config.toml
n_head = 2
rope_fraction = 1.0
qk_norm = false
optimizer = "muon_variant"
lr_mult_o = 2.0
beta1 = 0.9
schedule = "wsd"
doc_mask = true
Each number is 128 + 24 x the weight over its row's rms, rounded and kept within 0 to 255. Layers, rows and columns count from 0. Numbers have three digits each. The size before them is the row's rms in percent of the matrix's.

# layer 3 MLP down (transposed), 320x128, rms 0.177, rows 176-192, columns 0-127
108:148136106128139089170131134081167134072157129125120149123125189092092107126114094140117132103109114106165167125099123130070087122146107151098140138091140125155130089119121085144137156105116130156129138065160154135134145139125143149142122143142093125127158119135125109117115144132109176125121131110138168153135091125129114200112118164124145165119099128113133121145130129145104104105090
102:086141112136090122113133105159120129178156140156151141113094135162134106129127160175127145142137173077121127138133102133119127102121113118095094122099095088108113125158096117118164153113098127117133148155069102118158136125142131125104151135136090125139102125204114094141105118120149146140143117109127121140102131109147120097154118197102142103106180122106135121088090152112137105150123
106:164137107124138137153115117084128096145108134121190139134106109108181170133132152169114129151096122137136169124152090115117149141141142127113139134134123132152158133171127141110142139119067121146108121184096100139156119127121140119099117146145158100129185121122108159122081137129100109132085109107145123137130137098133122142194082136123132146134107137079113165119084085151154125130113
101:085118123160131174120123138149131141114127140096099124084103141171141106156131153127121134138154151153108086155137148140129122122162116131147105102128132137165107145127087114185116169099126112146111092146131150145152169095120133158088123148120144159112162148108134162150124131123142126175106121153173108108150088121134139125106171096129115156094171120147127119081093083159088121126160
097:109090125132149148095139130137108141110157148131138120122119140122183136148138168141147120098186127107171136148121125118126152146164121131184095116141075125162121110131097127150129133073129150106097142171129152095148113101113117113153129115145114160122129116135143134141162161105123133187104078110137174122078142105129150136145100145137151171116138117092118130110143137100129136145198
098:136129105126136119160133137155112133113120114195145110138133126136158100145139100130121120124178139113122124078137072121140137108101150133149139092155088084117129131126116104133091107082123185127096126131137130107151143127152115124156129144128118106168060178099143142110052120132108123079155095108139109123122107175137146149146140134127115151090105135146124137145091136163132123101127
102:118132164153124097137096090126137124115148183123149154103127139146126101134130115158138147090095138107117127149138149099129147142083114143143123108126138144138129129110127155102114126166139141100112186112098124136101136094092152109092153151124100099146185157134133147090142093143162191150123108129101164153150140111097152100176167117086105099124161158129160153146124124114087131140135
107:085140135125154120077140167117113103099124141139141126136106135122114100175078153118098144144129149150077113160089153133113096115100094106125154186108137129112125125141113138164122145088146115142136092094094079173144158106112151100144132129144105120127119164139158144141100090152150147143136092078116103117115131123120114152134110129112126159094088105165118104111128166157102103125145
098:151158111130159118150111135144137108152099165124158138137070155086140166174114164146132123125120110106107153133150129136114155110088144132125141125128101122106106091137114134114166166143089126128087152145108122093136112082136106148081153098159163135136112151116135132140082128158104093129138076110124077106124122146130117142175167128162143082145102138140137082154132126134139094123098
093:137146139129121150090156117107143108145130130112106140161151086137141126149107124168150116121113169100110104139122131134132115167102131150123147142146150109161119119106165108085132143141157107091147130157115145146108118067167110080165128118148081104136117125138121160104153119144124148198169129126178137155138119106124175112164162137123106138127170161098157134156172162119105115100123
098:081131113108092136120079133105136101151127103086124106098134141134101173123119156102098165138114117137159172136105151159119146118150097108144114114138103148073091157127155147158144157165123098152119164138154132097101174134137155096104158108129115157147143101142156143131116126136173095121159162153165121114139148125132110168116122149159089099120145108128139143111091159123149090140151
108:102087151136123142101142152135155161147120138126097109123132158119122097178158140118137088124127097097131129146128123187074126116111178135142122107133136102129072056135134103115129122138142133082134158148119115130122148137162117101072157091144120128127136081143093082131165116144131128160118146119129092136082086143085162129128128090117102161134152114127114128137142113133114118149121
105:134150124135127103175142185092113129136118100137114126150175103048098132148119118123132104107125081107095107136110125117150120128091135111098158125143137129104114158142145120090155166121136135118128108155164142150118136211114131134129110109103135123139124108110114121123144089128126157185111116147127164130086112152134134092171142142121111155115094157110160087125131149088148152143112
101:110107140098107079094148156097110116149129112164133146120131126121146177099145124137180130115128160171106133089158135136117122149136108104152142119132092156141132101137138056111125110126135124118145141127113136101117111133146155106127123162110129149151132123174149090088098127118090141052125104113141154143142138125101186146102144155118124138095056119147105131135092152147142123115115
104:102164139171116128102118092119134155159116161161162157104106108142098153084111153096099137078132125143151114148107093153147144146090141099111125109084154133126134143099156156121143167126112140139115074153139150145103131143171143115130118090169095112149131141091119167159169140136124142135119097120173115102139165134129101104100137110136132115152187096134124114101153127108128106111150
100:125132083112093101135157092141137104137106131112095129145124145126144113114144118132144155122135090118112139109131135134113158126137143157127112100138107089091111087157141174111106110112161093136121108098154133107137155145136135125134140152139121182095140128172126123096086180134113093063141141169181124145152126090136120153095116098112077109120165128126142181102140134127149135090087
103:086099131142119117148126117125123138134137160136199146106111126145129115201118135134128094102137129107144139133155090136134125082133139143125099142128099119108073115139147128102097153115153114189100095121113111113138189095136147130128173097117133090123153162134139128142104164103155136117140140142179100146140105145139116136159112116160132154157135142160127133154111150124127143191171
# layer 3 MLP gate, 320x128, rms 0.165, rows 177-193, columns 0-127
086:131132142128108105140103113139181126115126134109127148131121086128103124075067059116119133093055117115104102172143126129147131151114109127127121153120134151157089111122141131142118170135118136108136121102171147146168088121136110158143110152155139100093103120123133139090098155106141129090106129085139124132150146180142142128142124140084142095140100138145127115140142084115126181121148
098:157125129131154135161129147151079148142158126142153103124158166139131153135126109110130101118123133116150138130134128120135115142150106158196103144114172179120144169120157144105144130100128111142121078126104095124080096073100112095172183112112148142172107115145119114104163128108179149121121168158112161127085149106122103113115113096112108109121129136125142142085157118155110124140135
101:136155109110134109149161099098105111143169116144152109151110107172104123199116151123160121119122123098143103113099092084180101110102146165118106119124120109153126122120169150108108136113085155111144158065128119142116139120128122121159089098139118141150111107109080081158151155120141140134096108127146119176112168131113121148138111106134130149149094178110114129106124153109148110109117
094:137152155086118083129149111142149103121093133156154133133126090122080165141121111143092115152140151149140106108142106139126129136168133192114135139131098108132122129117113130112125174123103117130099136085134139104126107147151191166152152089145133104176133173089102165109120182114141147150174143125152139111145084157082091112137128141155128125164135140127121157144101122151117127144122
108:073107134077115150126080154127138112132100152084124077136167105137114096111145137146139159173181100121106126120122131113146145091109116125129154124117172128140115180138113144105160160147088142091121118123127125117133158117154102148124154149114148105166099108154127173145170147138100119134105132147136147145124128151141116104113092130175116120090112109079140132145127143157099154155168
109:128095106124096153118111146139135156095128148133092079131139111097087135138151118174120106113150141121114139075141148127150113095107134137134142127141119161140172111091131116161118130102113133124143149171083164089133134069154155071165112144117101136107132118138114131156134115160128163114151135124121107132134139159172204151108149112113151103087127123132127125151114172114173131129131
099:116160124170099107095143148183146160134173106120120160180135133128128160146100121134146131128172119107147101110136127135099128121102166111114147149165114100144122118132173118130130131088086094116102126147128111138160100110123190152116130116110110115113097133140157134140163147111174115069139159124142104107117097154121127166103108119169121101111137130101178144177122155132119147156134
097:120161128133119045145092146118121124125126104114122129083132116176129121106147132141126143077121137142107124102135134136137108122120175111116118175130120126153133154094123138179150118131153129096109127135129105074124157155127113120155109144059099113127163132120087171150132166135115133148087152173137146116114106139156138168132120150165138146143124148108133136132108166121080110075145
089:135104140159135136139112131138101165079091116128185125102153156149147096111128106127145174124099128137118125090084098180120105121103115087119109146088119130136095098150136174127115119122126169104114137104118102141159113098092141122113088112131138134129109128102133141180175133097097138130138118146101150125123097168115105120124114146105117145143126096119134183128100169186122115160119
099:104112142116204153097117145139122136121130158121112122155119112097128071114109145107169151160119141134073140086133127134116101122133136120120150141162161133149156130125120119157141078109093073130131150132120122149107138130103105112180130155143135163133117115113133149156082170151156114107138104112132144140101120104111157148101136150136137115105085154135163143186117138101155187124141
115:133087102164147129156130151069107132137111143134107115133148160124132110137118101127150125165143128132180125128130150185164123121147114139128156124113075144118114104142142158152149121199132118092122149118127090092118081119094109108095137134149152176105129125152095151159140124160099149167111116132098139120111127096125065150129107131155075142130146136124102123143158112131122154091130
090:137082141128172115142106095134113142124139077111079155133142129162183129133153132144139113128124171107135166133125106130137127095113091120070167182144120147125123160158162095143108111158080160138134123139170143114113129068130126138094127137103122144124145107129150148107133137092144149104119137137133096102160122192113107130101125171121125157142090132116116102143173140109134130131113
094:124061159143166123127087102129110149155098082140099114112113113167113120113134110147105132161114128118103131105130103153148133087129167100116055113101147089131138135104134182123136117136101120102114149131150079137167097121159106114106133140176110132125092159092135144137108157120130119119123133158127152149149142098130112115106129110166116109177148138121139074146135167124164124141125
099:142124158070111181086118155163063110120155132135124108093127129116120154145117078158155116134117131098115124129161146138090173091125115128133114170059082130135142116141161109115115142128115116165168123152099131119125107149144105125106121126121146121097106128134108165123141152158112143118134148128128111138138142145066124126100149111133115131164078129109150104145114166134162092134098
106:159154144127122176104134138098149109124120120119152112167132076171116122159064124124107094090138156125148096138166148160117122159113080124148114143108100134138106182108116109122100159121105101128113129143133142118128130143146111128101090106107132087186133090124126133150187091121107137169126126116166143132144102113163165140105113140140145091120146138116110102139136083156140101135143
106:143171152140137138186114117106141133125113157132129135172105104109104163114123119166138143157145147114156148126118134132093146172130097070140099116147106132149156127107120165132125138127111098091120102107134098142148120099102149127138116151088113138141114083123097173117121078092186131111124180167091167105136133143109156109125119138131090108130106151132127102080162118154126150111102
106:117154093110118074140159118158119133116069150158092102127161134156163158114089146157125105138165180158116122117124157140123168138140085120063138125163094143155129123130123110107118136140139129158141113109101115132150120113121093111101110143119112122132143144143135131076122145119130105116160157109075161128162144063150171130107109132116102148157148148123120140113108156141156143133096
# layer 3 MLP up, 320x128, rms 0.161, rows 177-193, columns 0-127
100:095124119117084143152163122160097099144110122138142127109134111125151083138095130115138095137165146084141127132139108121172156144145119126095105110106115133120109130124119091098146160106116101121100138110114139125084180119157123097094146098151139102147147113148152099115133100144174172159168136092160107161122093103108105109142121175172145121121171101115145082116106095110163129141125
103:135076152102100181124148140116104117129125125124157123134116136150166134122068128135099159128122127101153181120177118125074148127155164109077132109084122112140138145145131136095110115101127149131128131101136107154151132167152085119100144128090126106090083128124126131108139085150121116120118103143160097158089105089103143109105120106135116169122121134141140147154121125134149132073174
095:128139150076153123127111120126133153146116154129117169128113113157148125167127159111169106115129097137122161112138096149145109169109102088125155125146108105128107122135132131152113077123091160133133126106131102125120151094129128112142164168132083114137151129088138083112151097106116132159215102151123178129128130105120104099122096119135155153111138119087101110107139105125112100186158
093:153170169146111146091143130151109104115120097108121163161169107175082137140120103131165146183142147126115113133178136113155105120123149172089152144120127154096110159138144098093070155082096116171156150111156111154138113104113161172127117105127128150154123146151124128141127102147130125129166144134107101128124140116125159125132119125146129083144113128128190118143125093136126134116095
104:099093155108179133149146104119127139155139110137113152113119113123101086077131140123125146103152109085142157179137123112129095126104112124116095154072127157084096135148152121134147147125132116124153121124114104226138127138136130150135142109170133105123152112116106148159081090140112110166082120080115155128157143136118140109148124147126122117152133171104111093145124134128159127108143
102:146133118134117116147132124130132164098112136121145074133127087161070166092111114128120121099133149135094128110126155165110145123149114130163169111152102148149138104168119148146067148135095132129120186071133148127085120128116181108144150155107138138107144139146166145156152144133140117115109106145109106151110156134144141164127142122111126124128175090178142113136166114113156108084146
097:152117084152167181117121109102114157153106123103124077126136160125116092122144121105121110168057114126143160118123130104125107115111103133170126121116128123138109121121132135085156097153130153133099121117167134111109154141150107157137157143131168107149166088086085130092109114088093152161116104101128137098150164108111155150121157108112158124153111142142115107118134108078104099132153
097:117125149162147120101144108094119123111115123100130074119151150118146107122198101136144097130171140113143121157136141143105083131148127121121125120067109105127177143149131126118167108128120106150158115131138115124091099159152140114142130143147161124139162155119156151135144121137199116153144119180146133152117177100133091145151174126121139134125141183122143145096122091148162142114160
091:151115121138153138129139147140154125129128123105159143093132170145142112133122102103156118142146098135081114131157152104128140113142119094094120121133140121078151155110061143159132135115090102126135102082159157099141165189100129145123142171083112136136124139124134095141151113129108131163141137164111134121130103159157152182123172134143151089122125104129077078101155124106151121168130
099:127122099124132177131133141088136113144092123152137123148080167091155119126154112138106143142105093099144154142138146139157097135151127124139154160142140113126130086133159131132173096120087119120155109136120136141128158164103136084116123103140135133129137108164110163174126131088124134105163140142130152146152141143099172132125099121097092181129163138091188182161150107101163134126150
113:122142138134170140152105168097102161131135159161117133096175155102117158139093123131143093139115094089143126098145081106117092113134121118106094124118121148108079136155117141129078135139143129133158096140146124120118085130142106137109165139119131102138136118157103077080108064142132135137136127132157112133096128165086152153128142100126104142117151114132125120145112091111107200099113
102:135144115126115115135128171106158134127157168108125119139136136103121153139103152163152120107139071110114116086140122164114135156131108129199121130151115140137132210140132104091141128103126102131200087155139135152127147164116124162173148135133152127120113101152099107090140076142122091103126106148119109113117152115114146102158145181103087124135110123122160138138127148146141137129119
098:149092124161114171103112125133117110152149140136119149120121120097083116073135126135095147132123169105106124087138140138137109104109094123138087141122124099104073111127156154082162126115142125164085115145150096081111070096132095142150129134138137186120153103146135137083119159107101148109143134148135150108152162117083132103096088132147134157107091135123114136105113130150110121138153
098:106098101118125160137151099134067139142181126127127085115157147145100136104082140126170153133121154101080093164122179105122101134138106062158159144135107116123136103145115126161108160109169150137143170166128147097147130136120160120117121111127114113135138113161095101118168109156102120096137171158135107115138124128125175122147118147105115128086145092144109132136150121140152123122141
097:125105144130172125151128131138141113121140117127165127092126107117131137102102127135124121146104158134140103105150067117098061123086096158098122140109125138128131070102152125112122114110124138121113110144120128119123162079128096119142131121085115096160141174104160122094092083158084128139131161094075135103113105172128121140153133123088165146156157112143146098122146093141098135104148
105:126105169139107101090126149118076133116127148118137135125122090144138155144123100127109118140125125077076120121144157122098107131125125145139125118108136101126119125124126101156110149127161133153078153138104158176134128106116148152159119112161166064169132125159122098106115143095177150185127092098146097125153114090142141133147151125101172117155132112107134128135080131175087101132117
108:178108118117143169071155123119138085125128102147109142136119132088110148133143135121148152131135119140118095129153180112156123153116111156152142178139098109111144129144092143158173094097113118107131108132145071137148077169131131157126091102150118174122139113122166152115109145153133129179111130160096133128119133103093093108146132100159129131115106112144186140134150092151143108108129